python train.py --d_mlp=640 --vocab_size=2305 --rope_base=11500.0 --init_std_o=0.00642 --init_std_up=0.0395 --optimizer="adam_variant" --lr_head=0.00987 --decay_shape="linear"
Each number is 50 + 10 x the weight over its row's rms, rounded and kept within 0 to 99. Layers, rows and columns count from 0. The size before them is the row's rms in percent of the matrix's.

# up: layer 16 MLP up, 640x160, rms 0.0448, rows 582-603, columns 0-159
# down: layer 16 MLP down (transposed), 640x160, rms 0.04, rows 582-602, columns 0-159
up582 108:36 45 42 58 59 58 47 42 52 59 39 67 28 58 47 25 31 31 58 48 45 47 50 53 61 37 52 42 41 65 51 50 45 72 40 68 42 52 61 50 57 60 41 46 42 71 49 51 71 48 40 42 56 47 45 65 53 43 60 43 47 39 38 34 46 45 60 32 34 47 59 44 46 50 49 42 59 33 61 65 44 49 62 48 40 42 60 57 55 39 49 51 58 56 58 62 45 54 39 43 63 54 50 36 50 77 53 48 33 52 36 69 47 59 48 57 57 49 61 62 61 47 32 52 59 40 64 41 75 55 40 68 54 57 55 46 62 49 48 52 50 42 46 50 57 38 60 55 32 52 40 40 43 60 54 42 55 42 47 44
down582 108:52 64 41 46 55 54 60 56 53 49 38 48 49 63 60 42 45 58 64 45 53 47 56 65 46 48 49 58 66 48 57 44 52 42 53 49 54 47 50 46 59 52 40 63 38 61 58 66 64 44 57 52 44 44 24 19 28 72 57 61 76 40 42 48 42 55 50 42 58 51 31 48 43 46 47 32 31 52 47 43 46 41 49 55 45 31 51 48 50 42 41 48 59 48 54 59 46 36 65 45 54 47 47 57 38 33 72 48 66 50 44 34 57 47 27 72 58 59 31 48 58 51 54 37 47 58 52 57 52 40 45 49 47 52 41 54 54 53 51 58 52 46 37 63 54 51 45 39 49 26 42 55 75 56 63 63 58 42 55 62
up583 100:61 53 55 50 60 48 59 41 50 52 45 73 52 47 52 50 61 62 62 44 65 53 51 60 34 58 38 56 41 47 61 53 53 64 58 54 28 43 57 50 65 60 28 40 42 38 26 50 67 50 70 38 46 54 66 56 47 48 60 73 42 60 65 35 47 45 53 42 52 39 39 29 64 60 39 54 49 40 37 52 43 33 63 60 57 58 41 42 50 47 49 64 54 67 48 39 46 40 61 57 41 49 33 43 53 39 40 53 48 49 42 67 49 55 45 37 46 46 37 46 63 48 34 59 41 56 54 43 38 50 66 35 61 50 60 39 43 39 45 41 51 50 55 73 44 69 50 50 58 55 44 32 50 64 55 58 55 57 42 52
down583 097:43 41 35 40 63 37 61 58 52 29 53 48 44 48 64 36 42 53 47 58 51 49 48 62 54 53 43 32 58 55 60 61 61 39 47 52 55 51 49 55 64 55 42 38 64 34 50 58 31 50 56 36 41 33 53 44 43 51 63 30 50 80 49 29 51 45 35 41 38 53 32 48 55 57 51 40 54 47 27 44 63 63 59 70 45 50 49 54 43 51 56 34 70 55 40 46 41 55 47 62 50 58 40 56 61 35 26 35 42 49 49 36 44 56 37 71 58 57 59 39 50 45 52 44 63 56 53 49 47 61 58 49 40 60 44 59 47 56 53 45 66 52 56 62 48 37 61 44 55 46 52 58 41 59 46 59 59 53 71 64
up584 097:35 40 58 50 53 34 39 53 52 54 44 67 50 56 41 52 56 46 44 41 43 50 53 42 47 53 40 50 51 49 27 46 34 63 44 54 44 56 72 45 63 43 66 52 28 44 43 56 54 37 66 70 49 67 61 57 61 54 56 49 59 52 46 64 53 59 51 46 38 67 37 37 45 43 59 45 49 59 44 37 46 42 47 53 42 55 64 38 68 56 42 59 40 33 57 52 28 58 47 40 36 60 41 51 59 35 37 44 64 61 55 36 49 48 56 36 46 45 61 44 60 42 47 46 63 29 45 61 39 44 36 57 44 75 40 57 37 48 48 43 50 54 56 40 60 49 65 54 58 50 41 55 56 35 59 51 75 53 32 45
down584 104:52 49 39 37 48 68 59 41 48 33 58 35 58 49 59 52 54 50 40 44 47 60 40 56 38 61 55 58 48 36 70 54 62 43 44 56 46 58 34 73 38 46 42 53 52 69 57 55 65 44 43 46 52 40 58 52 44 48 55 56 71 63 61 39 55 36 48 54 63 58 71 59 63 52 59 32 61 39 64 58 37 53 59 67 46 42 43 49 42 37 63 40 44 57 42 56 57 50 51 72 29 58 47 36 49 39 54 60 51 44 37 53 51 61 45 54 49 51 46 62 54 47 65 43 42 62 46 32 49 38 68 33 48 44 55 31 54 50 48 50 57 47 38 52 42 50 43 55 35 43 60 23 49 63 48 53 40 32 69 52
up585 098:43 49 35 51 60 53 54 52 52 60 48 76 54 34 54 58 50 66 46 58 48 55 52 50 65 48 47 63 56 58 45 47 56 65 62 58 44 57 64 55 59 45 45 54 59 62 66 58 57 38 51 43 39 60 70 56 56 46 50 52 54 62 62 56 52 35 47 43 51 59 54 20 46 32 57 45 35 61 62 67 42 29 59 31 46 58 42 20 52 57 42 47 38 51 44 38 40 41 36 58 39 52 46 51 45 58 55 46 46 60 43 52 68 32 38 53 48 43 41 54 68 45 52 48 47 58 40 49 44 66 61 29 51 56 42 44 36 28 35 54 51 53 46 64 60 56 58 56 60 57 60 51 43 41 61 39 59 40 49 70
down585 101:52 81 54 47 49 37 50 52 37 42 45 54 51 27 56 51 34 62 51 54 42 50 57 50 45 45 48 35 50 68 34 45 41 43 49 49 66 43 50 43 47 58 40 50 49 32 39 60 45 50 63 34 53 57 46 56 45 64 61 57 35 29 48 51 57 55 58 70 54 55 42 43 50 52 45 49 62 49 45 46 51 48 60 58 69 30 52 37 51 54 47 37 39 53 63 57 57 66 66 64 67 54 57 66 49 38 44 57 43 45 39 68 53 39 55 39 62 49 52 55 51 52 60 35 46 46 39 77 69 34 44 64 43 53 48 38 44 65 72 41 49 61 49 34 42 47 54 49 35 51 54 44 58 35 45 45 62 31 47 48
up586 097:52 43 47 60 52 41 57 41 61 61 56 51 58 58 78 31 40 49 65 55 42 27 43 52 64 34 62 35 63 46 55 57 44 60 54 50 49 45 45 59 57 58 44 56 49 48 57 48 46 47 47 47 50 48 49 43 61 18 39 50 51 54 60 57 45 64 36 42 45 61 68 54 51 60 55 40 56 43 46 60 45 52 41 61 43 44 54 68 36 49 63 48 39 43 41 61 58 50 41 45 24 62 54 62 48 51 56 54 40 53 55 59 72 50 75 58 32 63 51 44 58 58 38 39 66 65 65 59 38 34 44 48 41 43 51 44 59 32 44 42 41 61 60 51 38 59 52 53 52 48 40 27 65 64 47 39 42 50 55 46
down586 101:41 56 57 44 54 36 48 42 60 63 57 32 52 46 46 55 81 49 47 34 51 62 50 40 41 67 54 62 42 51 44 56 24 44 43 57 48 53 40 54 49 46 50 46 32 51 61 40 43 51 69 55 62 46 63 59 34 61 69 49 44 61 47 41 47 40 38 40 52 58 65 43 62 44 59 46 60 34 49 46 55 48 47 45 59 41 66 42 36 62 56 69 59 55 66 64 40 55 33 48 47 62 64 21 50 40 55 48 59 44 51 43 49 47 62 45 65 53 53 41 48 39 39 43 57 54 47 29 40 39 47 60 35 38 45 41 47 57 41 40 64 51 48 60 68 51 41 53 50 58 43 62 38 48 58 68 42 47 67 61
up587 114:50 44 47 59 63 56 69 70 56 57 63 50 57 64 54 39 41 61 40 39 29 57 49 48 48 48 55 47 39 55 48 58 60 61 47 48 43 51 38 47 57 47 40 53 50 55 27 55 59 44 39 55 64 50 54 47 51 52 43 42 50 43 61 63 56 46 48 48 39 51 52 44 44 45 70 31 42 52 41 72 50 54 60 60 55 42 59 32 43 49 39 73 39 53 40 59 35 63 58 24 40 61 42 46 44 54 65 40 45 36 64 61 50 54 45 39 54 48 44 39 44 37 44 68 51 39 53 50 41 48 48 37 44 59 44 56 49 52 25 57 54 64 70 71 73 49 44 46 55 64 58 32 68 31 51 45 54 52 49 38
down587 111:56 55 64 59 45 60 44 23 59 46 50 56 61 39 54 44 47 34 41 49 34 57 47 63 44 39 45 55 60 54 61 71 49 59 40 49 38 46 43 41 46 53 41 62 40 70 34 43 46 71 38 43 63 60 56 43 48 50 31 49 45 54 44 51 41 62 58 36 49 54 57 54 65 65 69 48 32 40 47 66 45 48 47 46 46 47 60 54 49 54 61 30 39 37 33 57 65 58 44 35 41 43 56 36 53 49 57 63 56 31 39 58 58 64 37 54 48 47 32 51 59 43 68 48 44 61 46 55 53 58 42 34 59 61 63 42 62 46 42 44 38 59 53 39 59 62 36 55 49 43 56 40 54 39 44 45 66 75 58 50
up588 097:62 58 62 62 70 50 68 58 39 52 39 51 70 49 58 55 56 34 53 53 62 39 47 34 68 47 45 52 51 51 50 40 55 43 60 52 62 68 45 41 52 52 64 48 62 59 53 25 44 59 45 35 68 61 56 46 43 53 44 49 57 31 43 43 44 47 57 32 57 41 41 40 36 44 38 47 54 34 45 48 52 41 47 38 45 64 51 42 40 55 62 42 44 41 53 47 66 65 43 50 61 49 48 32 34 57 43 57 58 51 54 56 62 47 66 33 46 71 53 38 31 54 33 59 33 60 59 51 66 31 60 45 50 35 63 42 40 42 43 40 48 55 38 47 51 50 41 60 50 48 47 51 69 62 31 43 49 42 42 47
down588 102:37 45 51 50 53 42 45 49 52 11 45 54 50 47 54 57 62 60 44 48 43 44 47 44 39 49 53 48 52 49 34 26 42 45 47 61 55 49 36 59 35 48 50 57 40 56 49 39 35 74 46 70 58 52 61 35 46 52 58 35 46 49 49 60 59 44 64 71 77 41 48 65 50 56 55 40 49 55 44 67 49 52 50 45 40 59 46 45 44 41 63 47 47 47 47 53 57 60 45 67 59 41 57 49 66 64 38 49 46 65 51 58 54 54 47 37 55 63 45 35 40 55 51 56 53 65 52 47 45 53 30 45 59 46 51 57 40 43 72 37 36 80 37 55 50 37 44 56 56 46 66 51 56 44 50 30 69 48 56 43
up589 095:50 66 65 78 61 47 84 83 30 49 39 53 57 43 40 62 47 33 34 42 59 37 63 85 48 22 44 45 47 69 51 57 64 55 43 48 53 39 45 41 60 48 37 60 46 39 47 68 46 47 41 45 60 53 50 44 40 35 39 49 54 63 50 33 47 54 49 43 50 44 46 47 56 43 47 52 50 41 44 41 52 48 49 63 56 53 45 49 45 59 40 42 43 64 43 50 54 36 61 34 60 51 50 52 60 49 60 50 50 53 52 38 48 56 52 43 51 43 50 61 44 49 62 52 47 61 38 52 44 56 60 51 49 51 43 64 56 24 49 44 44 42 63 46 47 44 53 62 59 49 41 52 53 50 57 64 44 50 60 38
down589 091:50 58 42 45 15 61 60 36 46 51 70 63 49 54 99 51 48 52 59 17 47 53 57 35 46 61 54 63 38 39 44 50 52 48 58 56 38 45 42 45 44 47 38 49 26 44 45 57 62 65 52 52 52 60 51 48 65 51 52 45 55 39 47 59 62 60 42 62 62 40 59 57 45 42 53 41 53 58 59 58 48 37 49 50 56 55 46 63 50 57 58 61 47 55 60 45 38 59 37 54 61 46 63 59 32 54 31 48 50 48 49 63 46 56 59 51 45 62 39 45 43 56 46 60 45 36 46 38 49 41 42 38 60 46 42 61 46 58 57 53 43 38 27 59 50 50 57 46 48 54 56 53 39 47 45 46 51 56 50 64
up590 096:29 69 56 61 47 53 63 56 53 54 53 53 44 36 46 47 35 53 70 44 49 44 44 52 63 41 39 50 40 48 44 59 43 53 65 45 45 85 48 40 51 39 45 45 43 46 51 44 57 58 51 46 55 65 47 64 65 50 37 44 47 39 39 69 57 39 52 57 44 67 66 37 48 57 57 49 46 47 53 55 47 44 65 72 41 48 49 40 46 53 68 48 51 59 55 41 30 64 54 35 53 49 32 47 43 59 58 57 41 44 35 52 55 48 34 62 38 55 57 33 46 63 47 53 43 33 40 46 53 52 45 34 52 58 50 34 60 48 42 52 38 65 33 59 60 32 78 43 54 36 46 44 67 61 48 49 47 64 51 47
down590 097:35 57 28 55 53 54 68 60 62 48 51 43 32 46 54 52 43 64 43 44 54 49 40 35 39 42 32 57 69 38 28 66 44 59 50 69 41 53 46 49 61 41 48 51 65 49 51 47 52 39 52 47 38 53 61 34 65 60 43 38 63 55 53 48 45 63 54 71 54 60 47 56 51 47 66 66 59 48 39 39 60 41 71 34 52 40 56 57 46 52 41 39 49 57 52 43 51 60 48 42 49 52 49 75 46 40 52 55 49 35 39 45 46 49 70 62 38 58 50 39 55 52 56 54 55 42 25 44 47 34 61 59 53 57 55 56 40 61 47 44 41 30 65 53 54 61 46 40 43 64 21 52 56 50 58 55 41 61 49 45
up591 103:54 58 47 65 54 35 57 47 56 65 50 70 58 63 40 61 45 58 45 68 58 66 43 51 56 56 54 36 27 41 43 57 42 69 43 58 67 61 62 54 71 53 56 49 32 48 40 62 44 52 42 44 65 42 66 45 60 29 48 41 47 43 49 71 47 52 44 43 41 50 57 47 47 43 41 29 33 59 67 38 40 41 35 43 40 56 64 59 54 56 61 53 51 46 50 47 57 58 60 38 41 41 37 62 39 55 54 47 36 47 44 48 53 41 49 53 27 36 50 46 42 47 39 33 48 64 68 48 64 49 44 58 41 46 58 57 66 37 41 36 53 47 40 44 66 41 39 59 49 47 49 53 56 51 51 30 61 60 53 42
down591 103:50 36 44 44 47 63 45 41 54 53 55 54 53 48 44 49 40 45 50 36 63 45 48 55 34 41 62 32 51 54 60 65 50 67 33 48 62 49 54 53 48 54 62 42 63 42 45 48 40 39 73 56 46 47 59 56 53 37 58 53 68 67 49 41 61 46 58 41 54 37 55 52 72 46 37 35 64 64 42 45 53 40 73 52 51 50 54 37 50 72 55 52 59 40 64 37 52 57 55 68 38 39 46 43 35 44 63 53 47 55 30 49 38 59 41 46 40 52 52 51 42 53 44 59 42 52 55 54 51 34 60 46 63 50 63 42 51 47 48 36 55 64 75 57 49 59 19 53 47 54 59 53 55 40 45 50 45 28 74 38
up592 110:50 55 64 36 65 47 38 71 48 60 40 52 55 48 69 48 45 31 27 58 47 58 63 41 28 53 56 33 48 56 43 59 56 57 41 35 42 43 63 46 57 66 50 59 49 56 53 29 61 44 48 38 47 55 39 49 41 48 43 47 57 37 33 46 40 61 59 36 47 50 66 47 40 46 55 62 38 58 45 62 50 51 61 54 39 42 56 32 44 34 65 45 54 51 44 44 62 65 42 49 59 48 56 41 47 46 57 47 59 62 50 46 61 47 60 49 61 63 66 39 50 52 41 50 51 56 36 42 59 38 62 54 54 41 68 40 50 39 41 48 58 46 43 66 30 55 51 62 50 52 69 51 62 64 62 47 33 44 20 61
down592 114:45 68 40 43 40 61 50 50 48 70 61 53 43 40 51 55 58 61 49 27 39 52 63 44 34 56 53 50 56 53 46 63 42 26 27 43 43 46 45 55 55 51 53 42 64 38 35 39 43 24 50 45 46 54 44 43 49 41 46 41 55 51 45 43 61 46 42 41 50 27 45 38 58 61 56 80 48 49 31 44 32 46 43 48 56 61 40 54 59 54 38 42 54 51 54 51 55 63 51 56 65 51 50 44 64 38 62 40 55 49 36 38 52 61 52 57 48 67 65 22 50 46 76 48 58 46 51 65 55 49 47 39 63 61 73 49 61 47 60 66 47 57 57 50 64 60 34 45 57 57 48 47 47 52 58 50 53 45 46 63
up593 089:31 54 62 46 54 67 61 52 53 61 74 49 69 58 48 60 55 54 44 56 38 38 43 47 44 47 47 50 56 39 46 23 52 60 57 64 45 45 35 39 54 59 34 44 42 48 64 47 77 36 45 62 50 57 43 43 48 28 24 59 51 44 58 51 56 61 61 55 48 36 56 53 56 59 68 66 47 52 51 33 57 55 52 71 39 33 56 22 53 42 60 42 45 36 57 59 46 53 49 56 51 50 44 45 43 52 45 36 54 59 52 53 60 46 43 41 49 49 37 47 43 52 54 27 48 43 44 47 62 55 54 58 51 38 56 36 41 43 45 49 41 67 53 60 58 65 63 61 54 49 53 58 72 57 59 50 50 37 56 52
down593 096:49 31 39 48 60 40 55 61 36 27 58 63 51 58 51 46 55 54 63 59 51 38 51 56 52 58 57 53 38 63 55 44 47 59 45 47 53 44 71 42 42 60 41 57 36 49 48 70 53 51 33 55 43 41 45 50 63 48 57 68 63 39 43 55 53 45 61 88 53 44 50 40 59 57 50 54 51 76 43 41 61 61 36 62 41 58 35 50 42 46 32 41 55 71 40 56 74 46 51 41 54 40 35 56 47 43 45 51 64 59 51 47 54 51 45 43 28 40 38 38 50 48 52 64 44 50 43 26 60 36 44 56 58 43 59 54 47 37 46 42 60 37 48 43 62 50 58 48 51 30 55 61 56 58 44 50 59 42 46 54
up594 091:73 65 48 58 60 34 40 52 24 51 56 55 37 54 62 46 61 58 59 50 58 39 55 53 34 38 51 63 46 47 56 49 41 51 50 46 40 49 50 39 55 58 50 51 44 60 51 59 58 48 53 50 59 42 48 48 38 51 69 55 54 42 24 46 51 49 58 39 60 49 62 59 49 42 55 40 40 46 48 55 40 33 46 45 60 55 58 60 36 32 52 44 41 56 47 38 41 51 44 37 56 57 60 43 35 66 69 64 43 68 43 55 57 53 62 57 43 61 64 51 39 73 46 59 40 46 63 64 61 26 50 58 44 55 60 34 62 68 45 32 38 57 34 37 34 38 68 47 43 52 56 54 54 51 50 54 43 63 59 70
down594 089:64 47 55 43 47 29 55 70 46 47 59 52 53 48 51 53 32 48 50 43 40 48 43 49 51 51 41 53 43 50 45 61 40 56 53 39 58 54 45 53 47 58 36 47 53 49 56 31 47 51 31 52 61 30 56 62 51 58 63 30 51 40 51 46 39 53 66 52 99 46 39 56 66 46 62 53 46 39 38 39 46 52 49 68 49 40 40 64 59 43 46 45 48 52 67 48 36 65 46 67 44 60 46 45 38 62 56 44 55 48 51 50 32 63 53 57 68 59 48 71 43 52 51 58 48 57 52 52 34 50 48 33 46 50 45 47 71 44 59 51 56 36 44 38 38 32 61 45 48 52 55 44 51 45 61 54 32 62 50 53
up595 106:37 58 50 33 52 62 41 73 34 59 39 50 43 51 52 42 34 50 63 43 59 45 59 61 71 45 31 57 61 28 42 60 47 44 45 68 47 45 49 39 71 58 43 53 60 55 29 35 51 61 46 52 70 55 45 54 55 44 58 74 52 44 62 50 51 30 56 42 38 70 51 37 51 43 55 51 54 55 38 50 64 46 38 59 57 50 67 56 46 49 68 44 35 49 45 69 63 51 51 39 60 54 43 33 56 40 65 56 54 52 46 50 55 56 75 28 49 46 51 49 36 58 57 53 60 53 53 55 57 59 45 31 56 45 44 59 42 56 44 53 45 47 33 46 45 57 63 33 46 56 60 49 47 45 37 49 51 61 46 59
down595 103:54 56 49 60 43 41 46 36 55 39 39 52 40 54 57 39 71 40 61 35 54 45 43 66 62 36 62 42 57 56 57 63 70 54 46 42 38 38 53 68 58 69 47 43 49 40 63 62 37 39 51 61 38 38 46 34 48 66 57 48 49 69 45 55 62 49 39 58 47 42 45 45 35 62 38 49 56 56 31 37 60 58 54 64 47 38 57 46 62 50 49 65 63 43 41 30 59 60 48 56 57 56 53 55 38 38 46 61 50 55 47 59 42 34 63 49 46 52 56 30 32 34 47 28 57 49 51 46 69 65 39 55 54 55 60 70 35 53 47 46 57 46 30 62 50 44 47 52 42 46 48 50 48 72 40 49 55 57 44 57
up596 112:51 42 50 42 37 55 67 42 40 80 38 50 65 51 40 54 50 56 76 50 49 47 43 55 52 68 31 43 57 47 26 35 54 45 46 55 57 66 47 42 41 46 49 63 55 42 53 53 49 34 50 51 40 73 57 39 51 36 63 62 60 60 60 52 44 43 38 37 40 51 53 57 64 39 68 39 53 46 39 60 46 40 46 41 51 42 62 38 61 49 62 68 57 57 46 50 47 58 58 38 33 49 51 53 33 55 64 53 46 52 38 40 46 71 58 52 66 58 62 36 41 39 54 70 47 64 49 66 44 55 54 44 37 51 55 52 51 44 61 42 57 42 57 59 55 51 51 50 35 55 43 40 66 48 33 44 57 58 32 36
down596 105:43 64 33 60 53 42 53 54 47 56 51 47 57 54 33 51 65 66 42 73 58 49 55 65 37 46 53 61 55 65 67 50 57 41 53 49 63 63 46 57 78 54 41 40 58 48 47 58 50 46 40 58 54 58 37 38 57 35 50 47 46 60 51 44 47 52 48 51 54 32 67 54 45 40 39 71 53 53 47 48 51 51 58 64 50 45 50 25 56 39 46 55 55 43 50 38 52 26 26 52 44 41 46 54 50 51 58 45 44 40 36 45 47 54 28 29 33 48 43 50 50 48 48 65 62 57 56 42 73 40 38 46 56 51 46 58 47 37 44 54 49 69 55 68 57 50 58 44 36 50 50 56 47 42 63 55 28 67 30 54
up597 097:48 52 49 65 46 58 43 63 54 53 63 55 47 44 36 45 54 35 61 50 63 46 48 50 70 37 46 56 57 42 51 33 44 45 56 60 51 61 53 47 56 51 49 36 45 34 35 52 41 45 46 49 64 61 40 44 45 43 23 59 63 53 41 46 51 50 55 48 40 72 47 52 57 56 66 42 59 33 55 56 37 27 52 35 28 67 60 49 53 39 70 46 55 59 56 49 58 63 38 47 59 44 49 55 48 65 49 49 53 52 53 25 44 56 37 56 30 63 40 47 58 47 43 38 48 46 43 74 59 46 49 26 46 39 51 48 52 62 50 60 45 54 32 40 60 60 73 64 49 38 48 47 66 41 45 58 43 64 62 45
down597 099:58 40 61 54 38 52 67 67 56 48 64 41 40 56 52 56 68 58 50 49 37 36 65 51 41 67 47 61 45 41 63 30 45 42 43 65 65 53 40 69 53 52 41 52 59 42 54 43 45 60 58 47 61 50 45 40 46 46 61 54 52 36 66 67 52 60 35 70 27 45 43 40 70 38 44 52 48 38 35 41 34 54 40 51 46 67 55 58 58 51 53 58 39 41 52 37 40 43 40 54 32 53 52 27 60 58 64 47 47 44 38 52 47 51 53 56 68 52 57 56 45 60 42 55 40 52 53 53 36 51 45 42 50 55 44 41 62 38 44 39 51 54 69 54 52 53 47 60 40 24 52 53 40 60 55 33 64 40 57 62
up598 118:41 54 52 37 53 47 41 73 51 66 53 70 66 51 49 55 34 66 82 55 57 37 48 62 38 35 43 46 37 45 48 53 51 49 36 46 41 45 54 46 46 45 61 61 50 44 24 55 53 58 47 53 39 73 68 60 64 56 60 62 50 52 64 63 43 41 45 40 44 55 44 53 40 33 57 35 60 38 44 46 45 57 50 31 50 53 59 36 51 55 67 45 48 65 55 55 45 70 49 51 41 50 40 46 61 65 41 42 62 51 48 38 45 66 46 48 54 33 46 40 52 49 49 48 55 48 52 51 41 38 47 62 38 49 51 64 56 41 39 43 50 62 37 44 57 41 48 75 44 48 53 67 57 34 49 42 47 57 28 46
down598 116:40 44 43 53 27 52 57 54 80 58 48 48 48 69 34 50 53 56 56 45 50 46 63 41 52 35 38 41 54 52 50 24 50 50 59 33 39 54 38 54 54 41 58 47 50 42 65 50 58 70 50 54 61 51 56 57 39 49 42 48 43 43 46 63 41 38 50 55 41 69 55 37 58 63 37 53 63 41 59 47 57 49 34 57 43 40 56 44 51 63 60 45 50 67 41 62 34 44 45 51 32 66 38 54 45 56 61 64 44 49 65 54 58 56 51 59 68 48 45 34 28 59 57 46 55 44 63 42 51 53 50 59 66 57 71 48 49 59 65 59 59 25 53 44 34 38 41 60 47 55 50 61 53 40 45 36 43 45 57 34
up599 091:55 48 74 50 47 60 53 43 44 49 34 62 67 47 52 66 49 58 57 54 62 38 55 50 60 41 31 59 55 53 61 37 41 51 49 43 47 72 35 44 57 40 56 34 41 60 54 46 49 44 56 62 51 55 53 37 66 40 56 70 46 70 37 44 49 37 56 50 56 45 73 49 47 58 64 32 39 50 43 45 43 47 32 54 45 36 50 51 34 42 54 36 52 49 36 47 53 69 56 53 56 52 52 51 54 46 44 31 38 34 78 43 46 41 68 51 65 51 60 56 45 60 43 48 32 62 69 61 46 41 38 48 33 54 54 38 44 50 64 34 54 47 49 64 37 55 48 52 48 61 48 53 64 53 48 33 47 64 44 55
down599 091:40 24 56 60 50 59 48 38 45 31 61 50 44 51 60 76 48 56 43 46 35 30 56 49 62 42 41 60 43 39 49 68 43 59 60 36 45 40 38 61 41 50 41 47 58 70 56 30 61 52 52 57 54 39 54 54 61 50 52 50 55 40 52 45 53 43 41 77 57 43 50 60 42 52 45 50 66 42 51 61 40 33 46 60 52 66 45 45 26 57 57 54 57 46 54 55 39 58 39 46 53 67 52 58 34 38 61 49 57 75 38 51 38 47 62 45 65 38 49 74 51 59 45 45 52 64 48 55 51 51 52 39 36 51 42 49 42 46 40 31 62 51 52 49 51 69 42 35 54 55 43 46 62 40 51 50 63 56 66 57
up600 091:48 50 63 45 65 67 55 55 32 39 58 68 47 50 44 68 30 56 48 71 60 56 55 41 44 44 64 40 42 40 53 48 51 37 50 52 35 45 42 51 50 44 51 48 61 45 42 54 49 54 36 53 42 43 48 62 43 34 47 53 52 47 66 69 48 40 36 50 61 61 64 43 53 41 59 65 58 42 59 50 48 25 52 59 31 48 45 61 50 54 55 44 54 64 58 43 30 53 26 61 50 49 65 33 55 43 48 44 40 62 60 47 55 64 40 63 49 57 41 56 33 45 57 48 48 45 62 43 41 55 73 29 46 36 59 55 48 44 51 44 51 55 47 45 69 60 50 63 64 45 60 37 60 46 52 65 26 60 40 55
down600 091:52 58 34 45 51 41 45 37 44 12 53 48 43 52 41 46 55 45 38 54 51 47 42 49 45 49 59 50 30 62 48 57 43 54 54 37 41 49 45 63 42 44 46 44 57 49 53 61 42 44 56 54 51 46 53 33 45 63 50 50 57 51 45 37 64 55 46 99 89 55 43 45 58 55 53 51 56 58 45 52 60 61 42 45 57 36 57 52 40 58 47 47 51 50 48 48 66 62 50 63 61 30 32 59 53 56 57 52 45 44 40 51 59 47 46 43 41 46 51 64 42 43 47 51 48 56 58 62 48 40 44 56 68 46 59 62 52 53 57 56 47 52 51 56 47 54 44 54 52 40 50 56 47 51 46 42 49 47 52 54
up601 112:34 41 39 43 64 76 59 61 45 53 55 63 60 39 54 41 42 65 51 49 48 61 50 43 42 68 54 50 41 48 24 42 43 72 35 55 56 39 34 53 49 61 43 55 57 43 34 54 61 38 44 54 44 46 65 42 42 53 52 64 44 36 60 52 44 52 59 39 49 46 57 47 46 62 59 60 42 66 50 58 51 52 31 52 40 54 67 22 43 57 60 37 37 57 54 61 49 44 63 41 58 50 38 53 47 55 34 33 41 53 69 62 33 46 56 58 75 50 40 45 37 60 44 58 45 40 37 48 56 46 47 44 55 34 54 60 42 49 35 73 48 55 47 48 53 52 55 58 51 50 62 62 60 53 55 52 63 51 68 52
down601 106:43 56 62 55 40 46 48 52 63 54 58 47 50 59 57 52 61 45 34 43 62 50 60 51 43 42 41 46 54 48 59 70 41 64 50 64 49 61 57 51 59 62 50 57 59 63 42 31 48 52 48 44 56 66 54 66 40 55 25 45 51 46 51 43 51 55 66 34 59 51 61 47 50 51 65 30 31 49 45 50 51 46 48 42 53 57 55 60 55 50 56 49 36 40 54 39 47 48 74 68 54 65 59 62 53 46 49 35 42 60 51 55 54 34 47 56 58 48 37 57 51 59 40 47 28 57 50 44 58 40 42 66 32 47 52 47 14 65 45 37 58 39 51 63 33 44 42 35 49 43 55 36 70 53 53 48 40 52 41 24
up602 101:58 52 48 73 62 57 71 45 49 64 56 63 57 46 58 46 49 57 46 42 40 56 33 60 64 42 40 48 36 38 42 61 55 56 40 54 66 44 58 57 57 49 48 49 34 54 58 40 43 55 37 46 41 68 66 56 69 56 27 42 48 52 54 54 49 48 48 37 48 46 44 52 44 55 60 59 34 42 43 55 60 46 45 48 47 37 47 31 53 55 40 46 59 58 23 52 38 56 54 49 52 64 46 59 48 48 60 43 40 38 71 59 65 63 45 33 34 53 58 53 48 54 48 52 65 35 60 57 38 52 50 50 62 52 54 27 34 47 45 31 53 54 44 58 66 47 58 44 47 69 40 36 50 53 74 43 49 45 34 72
down602 105:39 57 55 41 49 48 54 64 67 66 31 54 54 49 48 45 53 40 36 52 59 74 40 56 66 61 65 47 46 38 42 60 59 49 59 59 55 47 47 35 51 57 67 49 50 40 62 41 24 46 31 64 45 58 63 65 34 57 53 74 63 50 53 51 31 55 64 39 56 65 39 37 42 65 47 64 48 46 57 44 53 38 57 56 57 66 51 35 52 55 48 51 55 69 44 60 47 57 55 38 38 35 48 42 51 46 42 52 36 33 56 54 57 37 44 50 59 51 60 41 48 45 52 35 39 57 45 37 58 46 42 72 36 53 43 49 44 40 49 38 60 49 52 43 47 45 42 50 49 33 42 45 41 49 42 25 52 65 52 62
up603 091:59 69 42 65 52 47 52 54 43 56 76 50 57 58 52 62 38 43 56 38 39 45 46 45 50 45 56 33 80 50 48 46 46 35 51 48 46 33 59 59 59 45 47 48 58 66 50 57 54 39 78 57 63 41 52 62 67 35 48 47 64 50 47 51 42 36 32 53 52 46 53 36 51 33 53 31 57 31 55 55 58 56 30 31 17 46 45 60 44 47 52 45 49 55 52 48 44 52 55 52 48 51 58 50 41 60 53 49 52 45 59 41 36 51 47 41 34 59 40 48 41 46 49 35 52 38 40 53 59 41 48 37 52 61 40 29 58 56 45 36 56 46 61 57 54 67 65 58 50 57 55 47 46 62 48 58 51 39 62 70